Weights of a small transformer language model.
Size: 10 layers, MLP 320 SwiGLU, vocabulary 8192, 4.8M parameters.
Architecture: rotary positions, biases, untied embeddings, normalized queries and keys, attention and MLP in parallel.
Training: a variant of Muon for these matrices, 251M tokens.
Each number is 500 + 25 x the weight over its row's rms, rounded and kept within 0 to 999. Layers, rows and columns count from 0. Numbers have three digits each. The size before them is the row's rms in percent of the matrix's.

# down: layer 7 MLP down (transposed), 320x160, rms 0.146, rows 197-210, columns 0-159
# gate: layer 7 MLP gate, 320x160, rms 0.2, rows 198-210, columns 0-159
# up: layer 7 MLP up, 320x160, rms 0.214, rows 198-210, columns 0-159
down197 095:503492540498468502473500533517486468523525491522541494502522521495472419532490490472446493465510496501483520534460522485517495505510505466511528544550487487468530459524509478499474468497489497479504497512508474514502485443522473495514530470520525479534508470521501476515478512504467474498410453509500500499530519533501539492463496473532484515546526465492488492517537515459460483477520506512517482502516539500518537474496498490464532506492532519499526496513476512480501491526534529
gate198 094:518521480512531496541492538498508500480512479483508513519502457511507445535484502499470494484538481486487479537466476513511505498457487487513455456485509508474469515465529495497533448465543494465484524494510456480520498511539488485546530517486462464529526499513508475502537495487527518478491497506503519480498518509519510492479490522436467471521527524493510512525508505525447468488446477517515549506516414453499492489483509530440536505511498515492514509516518482479496497495463493
up198 091:493509471517496512478491536483474464540510496533490509552487484521509505485505499541493466469511519471532507459508465519509501476484550502463496478522536460496470530498510499478523478486526474514492490513528461467491510504474514481547475485487500551515479534500533519546532522542478513474506475518489476465488513520473492444538486524462480505472513517472505467555514499512501496528533485494471479482535509554481452488490513507471516496482477525459464478492482535562530502479502467
down198 088:496482499494521501497544511503481476456467507540489532480473483501480503488533483454501544537465521456531481472498521462538493520496485518538497495458442529499516505446450550462522483498465527506479487493472491484481512539500491492498494523497520530487503490554485466446516527541523535527514530525500475473545502517539501523527510477499454469515510487482480481510511481476501482452511529524517490486511458506513443532493481526494504500529480496465532502509499507506454490520513488
gate199 094:542485496502503495509515463489515513519489503474470501538497489513535495502509496522514507493466439475449465530514494507456459517493498465565509497480513483484493519552516527546567542500527496479484503530491490487492486511479496517456492523503498522516491490506486468512446549531528524497481475453505523496533518489515516515542500462481469517517533547548528518490494499500484538535501494505536519499543528509516500459557493510451493494526456505497507522516507471469514491480476513
up199 095:497453531458513491525502508514502542497506475462506472498483461514514513502476468499468493486529496480533491492554505489542524476504564470506525480514485530494539541476499483509532490498506510516443534441476517444524470491538497533521517499536490515513507506472526513482491495549483482442484478488491486521528504505509515464508501520488460482426501507488503486496530495467488487501445488519472539516472477493470482477484483475487521482511515528529520492452547503499510480473465504
down199 094:497510495503513513444554503483530467540486512515481505500523481526513509516481527503527518531446510530487530503490498510484510549509480543434497484507533487497483465531533502481498514483555480523480526531492492534496528483444476494470437468501464506482491512503496476529495507502526528490468493477485541486517466490496461518529508511530502513524506490551495485529465527501500535468501485497499457536506447443487534537480472499558502492536502484484522490486491512500536513486505476
gate200 098:519477557486489501499488515514484495503488488524524477505530506518491552474522475467525485502556524515484514534440518498524472499476464506530513476501519490499471498496482508516489522536512534478511454462511450476464489502506520483505524458521568498493464489502472442499520485511519448488498472434493528540523471459485476470486492494504538488450501517533506474487488503514537528524460526501453513488484513529486488488481535478526494445496507524477482485515464480504473506504494495
up200 101:521468525482489474520529498548482526502520525507473502536480531482527487518486486508508527516513427512464497477509478507519536492486541519506508484504501493471471473495485486443513506532488571513523487505463500494513482493526492522522508483485491458496470542471513477465460506507491517488512532525496511517528479490485493498473461556538465474506509478512467482512485488492498529532485505544487448496475453507504497511463505524515478464519522559499491452537517517520439478547519513
down200 100:487507525449526479525515558526507558538538485495497485470502501490521484468427495496462480461499510483494505500483482488481497521502479519498522463505490504478485523491505460509491489508514504525524540457506483448463502450535494473524503510523491520487494490474496524504471480442523509500509536480489474452512496502524499509495471516515521463467495471503499493538490502501502514507495518525550508459454521435481428523478483485536529505533477443491492533497500537494489488503493504
gate201 086:530532503512498535539490476508506496514525496516491507524495504496523479484439513507492537517508509504516505528479485526482474520489491514490502468513538473494495523519538508499486442493481526486483448506500469460512531537559525511510523497537522502486543480469487522476533562512513489474527522491513518522538467490475465471521469456503515542537495504449537525528550479535550514556483479484491489522470499482485463496512499520487516458470475494505456549484473481480511481499516494
up201 102:491485456503496471486492489490481513447499484524506508491505457503518505572528484463517469502523483482441495467520488487483542542506498512500496504485455502460492515514512518515510515494479486521506487469500492501497475492541515481526510532513515506527550506522482511562514510534457517524494504536476540488475458513477461474501460472532485481465511503527485473496501517482464454501528563497483459522532497498487482525487492463503510455540561493541504463501554513486489505484496503
down201 097:491505498463487505466542528510511553498505499480537511534465513506509473497512468502510511479493484519527428474472468462488515536464467512493509498473528497523521516483532455492518479511508544542515512465512514475536491491529544496518500459480513530473465542549505492460503476511517507476467466498529521481483536511505530516490506462470497465480525496521531532493476514485496482536521499563520485499465487507457544487549495485484466498483502504519490458471546520492495480527510474
gate202 101:472490526512506508569563481489533473491543500501502509500484492484470536495484506458506515489499485475515477492490479503513527529511486490487486557509535528500502504546553521453517486450514502486485481502518493575470513456459501473463540527464519503480527448492480467485524533465486515485502523479487500496512500503477487505453505508514472501506527510485498521557513473486450520529470476512459519501521489508500528506508478540481508444501467492464495504505499481511477504532507546
up202 104:482483548495467517487503480495518511527485506520481513469516466493493471500525496477487516532481494507438525513538528512527496442502500493578455501519476542543456491514524488506527532512477510485516498508510538461483471471498500514538455520495507508496507556504470495469491533479555488484539493491539510517495452481517497504478514518519527507500474492477466505486521502511530511494519526473488514540509499511584510521553519481532473498508497486515502530539487478456521515507499529
down202 102:493501482510546485526559557434499460469480515532528489478515496512492508479496501526515533483538494470516501518503476464488484553514479516471436510513503540493499467470467529518487501515485498550504503510516460471477536546480508521488481495518521506513485507437518533485502501524533514517526490534475483520528508511512475467521509526470508504531532495524503507539523459523521494504506472457516485490535469489487538436521509481502520477506499480532535537475487503523533504486483478
gate203 091:512509488495462488506492534485533451548462469467500535510513470542468497513472504480481470535500450506473515525525531500529526482511488525467534541502527530490523510528485503542504469488445492493534489488507504506474501524530461504508513491478500484499497535483504523490500543463502554492524481490518522482493495499473497509510461505512496485502546492524538521506467517471505505516540451532484488491494490491503448465438529497530553521507493464510496488536461511507479498451451537
up203 089:455480462527460518513493520563486519498471496538489507455513511493512551531486555478501472488551523514534487519507529521487517447519491500508516544503523502457518557518506514509472490489538518546518486475456479537533521540506506460518506504543508496540547518486536506482485472469487512481514524486501481541474517533505490510483537534476513529481523478463474496477512499548473507491531481444518517508463510521511530479518497508488513490476490500486486482498515476484521464484490489
down203 090:511524468462462521496522484496499484473504496497476466472503480512553482508446514484512521526520493518468560526505493499491477497521537551477483490516531504484466511501459488502540480502491531516467480539507491501510492515531492468484494471496538500524488517492470514499464544469482492524493492506486509499526498517436488510507462517486493499505483495506514487509510500457509516496504502472510504427483479484498595462484473520523452479488501493528537491493551457461513510463449525
gate204 095:466523477482503520502510453457510537517499499504447529474501512467529488482506552531483495509550516497526507511508478532457457475502498455531473460515519492495558494525492543533499471472458502532493507504506479480461513554531496479509495471507523459506512528482465517512528502530486520450551544507498479526495494487483556466507464480497512485485526480521483486450517528459482464526466487510508494510510518487486478497508503523488536490529485468491525496536523481459486506506527511
up204 103:492496508492530492515476494498489498481506507495518475531502512456529508498459467531483531458494535530510497502487478507474549490516510539511499518514505505531485493511484562485502479486456460521535557470497492518479498550514520527511516536514470581495498485545455472441525480485488483519457507509491505520538486482519518498542461518521500495514533467504517471514543497483530465537481488531528467560496484486504506460496498474546473497469524523512513512504478466508479476507486504
down204 109:476508504545531483498515497498519512528490490512506480448514516481481512537467497455467509462500525488477509529452561477505502534507492500495566503499525501487484477477487540545523514511515530503459477464544529516540489478493474481482512493520493481553520434502446520474516480474521500532496481481542516508474485488491528491490492500502511504477501470479515482529464467502508507551470460447483506444509532483480486477516484515530496507469518451514493485481477490500500527456517517
gate205 103:487470507506527512517509511496520524500529528522469537512497478493484555485528473537517500496522473507536507496491472563525532494480475509531517526494503552480505504476528496528446507492556498526486493488508539503455481469506448511535508490510543496544508503534493501493480511534498486495516487492480477518481470507492496505486512533556467513486527500493500478450460533501523457479493527524479510559529488496481551515509519484525475475488468499538511468548517520527551507496449516
up205 094:515535456475490486479491521453532464530482517535510501494491478481520497501501475515526497518480461496508521526543541567482492501518511481537537490506516477533517523509516533508525494455494518496459481500547489530533444486524473430471462509525523496516527518512490467512430461484493469478505488545467543508457482532498494496498489525535501462506508458484493535472498490504490496515509514505534507488518499534467483483517489473536502445524512518471506482474504481531512505504495478
down205 094:511521502442468509485475473468477449496513448459492491513519511489496468490468520502483525462497487519476474510496486487519525519499481513504453466507485477506515458497503517494480443502517492512501497519497485523480486443458494497518503520509521475511541506487454519496480491523511511486511467452457477514504465493468498461491444482475535475506459480508502555482485468442468493494483478538478454484514505483483493558539499498501500468527534462509504476527473515527521520476463534
gate206 108:489438470519536476495486519455491535505536492539470541469535529533498463508534507492502478487533470480459472499473470534486483467492500483497518520487514529545487518491495539482489488459538489498553535499515540528471526503464500468510558525535506536504431507511494465506512499473500490502512516496448508487504476510526469493490474477509493474479486497472481493506482496455530521467509476542495465541505501501531537473498489486520477490490496487497476520538536521507495526504492552
up206 086:453528490511490475476502439491521492492491475521508506505510516508474516472496530487471544526483540511419498526517493524511514497490503519489515565507499530468490522500500517511541507504446497572521475521513516516503509547487496481520522540490491520528477564505548539493460460471480476486528552532475496493526496493513476504514507539527486509492522475475495478496455540494529510512515513518502483523470479463482517468518496534490496520519447509483517517523523512497455498489492486
down206 090:499494467533489491480487521469456531530545508481527530470552521512475441466494509520498541525511515511468494535484507503531513491463499499530565526491513476523536452488492483478477496504535491501497514486481492513511485503515520504481493517487517478454572490503505525473460485510501470513525505521493511458497531481502507451488496452501493498511500523519547494493489544488500464483527493491502512505509457524491502452538462487475443492452476513545483505470536490514527493517523454
gate207 096:520483507499481497482484481564485490484519479531479508492531509501515481512507530522470513505474477525506495514508525532555473505523467482520492519456553434515527458510522521491523528485467523529483528508545472446494492496494470535484446485527504519480482539536485528512526530512506488507492494499519485539476524516500490509528540508505529503537527505446480499474517439484502519512518505484512524570534481509508516489513500447513528501478485519500478510513510502439515469463479483
up207 092:504509515485468489490498510519536503504519518515477468513528520498479505517485486495501490455502538512510470513503541506526550468518526548529496476523499541474527476489438510511493515520534493550544495543498462479486521522541460502516522508473530460484478495486493486477511475503476531491469529501508503521529511483545475518509510482502516495548543553514520464510504539460470523506549524502533480495440494511503478457466517512469517489499535510463539517512489515461504541480486467
down207 093:543493493472532500516467478525495504475487450480481453511525486510461486501515519495519454442495502517519492501516511547560444469492534522495429525482501488503475479472486494526487464494477479503489470485524496455520497477499499495488484521499509573529478454512450501487521522496487514534515477502458474513503458531526491496483509478485504513495478493518499495491492555524527478538498527550475516544515490503511513522505489513509495540482524516496502535519484502526459542519537470
gate208 109:509506509491489506492529542526559490538539501516521509525464504500505474466488514522551499479481502474521521487508512489561431472519521531478526442499514517504528474429495503487473510523475481485447479542488528470475503533529472482524499500516529499519480494526484494483452501515516528514514575500489481538525489532507528479504530480480481504502485479499492522490513514485529527515494515512514503492485487517520509452497458461524533515539450524517482489483508502547535506484485507
up208 097:474548515446541496496506503483509515534475538460505511502498529470531506476505479495530515524491513496477527544462534486515521485483499521491536479527530517530516498534474456503488478508513468512517491505506527518510539469482490500510476527503484448491505467527483455557464489532488522442500516504514489485511508517542510537504528465475502467530491549530510508505509503524520529511512516543505507487488493499478498469534468567431495511509503470495495491547546544513501518468507500
down208 100:472508516477516509469533484552473529523508476511480490477470510481513442500524483489559481505532507482529525539522501541525494466497496522489515453440528506494505446496465512483508508495462527480484491538506565481484503505563474503507453498532524483520530496503482494492476466509448502495514520487483516507499503517524522527500519507506537483478506488485476541521512551540559486503516502491474530466486476476523455484509477496496515461492527511477501497536552485510508538499517497
gate209 098:462566523537511531458469504479527488490494475483471486509533527457510526503535497485475541518436504534510562521490512463522516547534487520534464495509498527475491501484482521507527493496492505473520483492484474519520552538489481504471525503496468495500479515519472483500522509467536504511493476554450493537492525499487510498491495485492485545504504498510506488523481486500515497516516541497548528499474526440485529524492494520506489523476533524549495508530495496586494510500510505
up209 103:465506506498491493519472508525509507507482482437479527483506528487505490519474523466531506507518528509536491490495489521509505420515478507528505533511503530457485478544476506467453460511503546486469503514502487492517504503479524475531557480494498526497489490497439542505507489497585491539494529496489504521487512522496475541528502455486484528512526478466498488485495525472525479514503557487465523481517564468514469484522476485531563507493492527519511496503500497505486510460500519
down209 101:498471514477518495445518456478479527462511504490515480460442498469523449554482497490477505531455501484504553506511471509516523485486490514502501523489558492487494523521479488512506493527490504501471498492525468520507514507500521475471504532516495496486532481507495495498485519520520470457470527478509527460515484464510474450499483506491502515541500477471484494507504542518516539545468517527525492494497472489518405511476524436555510532504451484492524506529506501518514499490494536
gate210 094:473538492444493505518487460494470545516476553515499493476476481472494481490492501503460489529535474488532474516532527522501545523529454499449505514488537443514482517493514522485498528520517493523485527505510502524532475485491509516458520497499502526529530500505476491515489496539490480468482558512554513510492500501518529479520523524510505462497520514517516534487535527522499480496493443433481490500523498506502542496555484457504530514514492456511460480513505476499501542444494480
up210 098:504519494496494479521488453554492484527501522503495497505526464487522521480501484476468453438491481487533488442443465470508450505506527522502471476465541531507486517516508478516492481509453520511511479497504486462516502476496517492510476489517522525500557495489481512497460507478521486529507528466506499520513457506515497503476519474537561506484495459496476518556510482512489481489493525499478526464513473515462519529502521507502431485558535504476529484482507499476481507445476485
down210 106:496534470464494497506453482521512486492508534471515521435522475487514546550519464510495530518545485535517508505501510491487534456474517550472488495466493489509529498496494533508494515484455487477524507529482533500511490526484460503501492481511468497480496455570467503512516525499465487527479516507495482493474522492500467473514483502466511487512452537491527482499481509486489546501515507454487513499539477499503585455494539477485467504511508482488483540509472450521507520463498482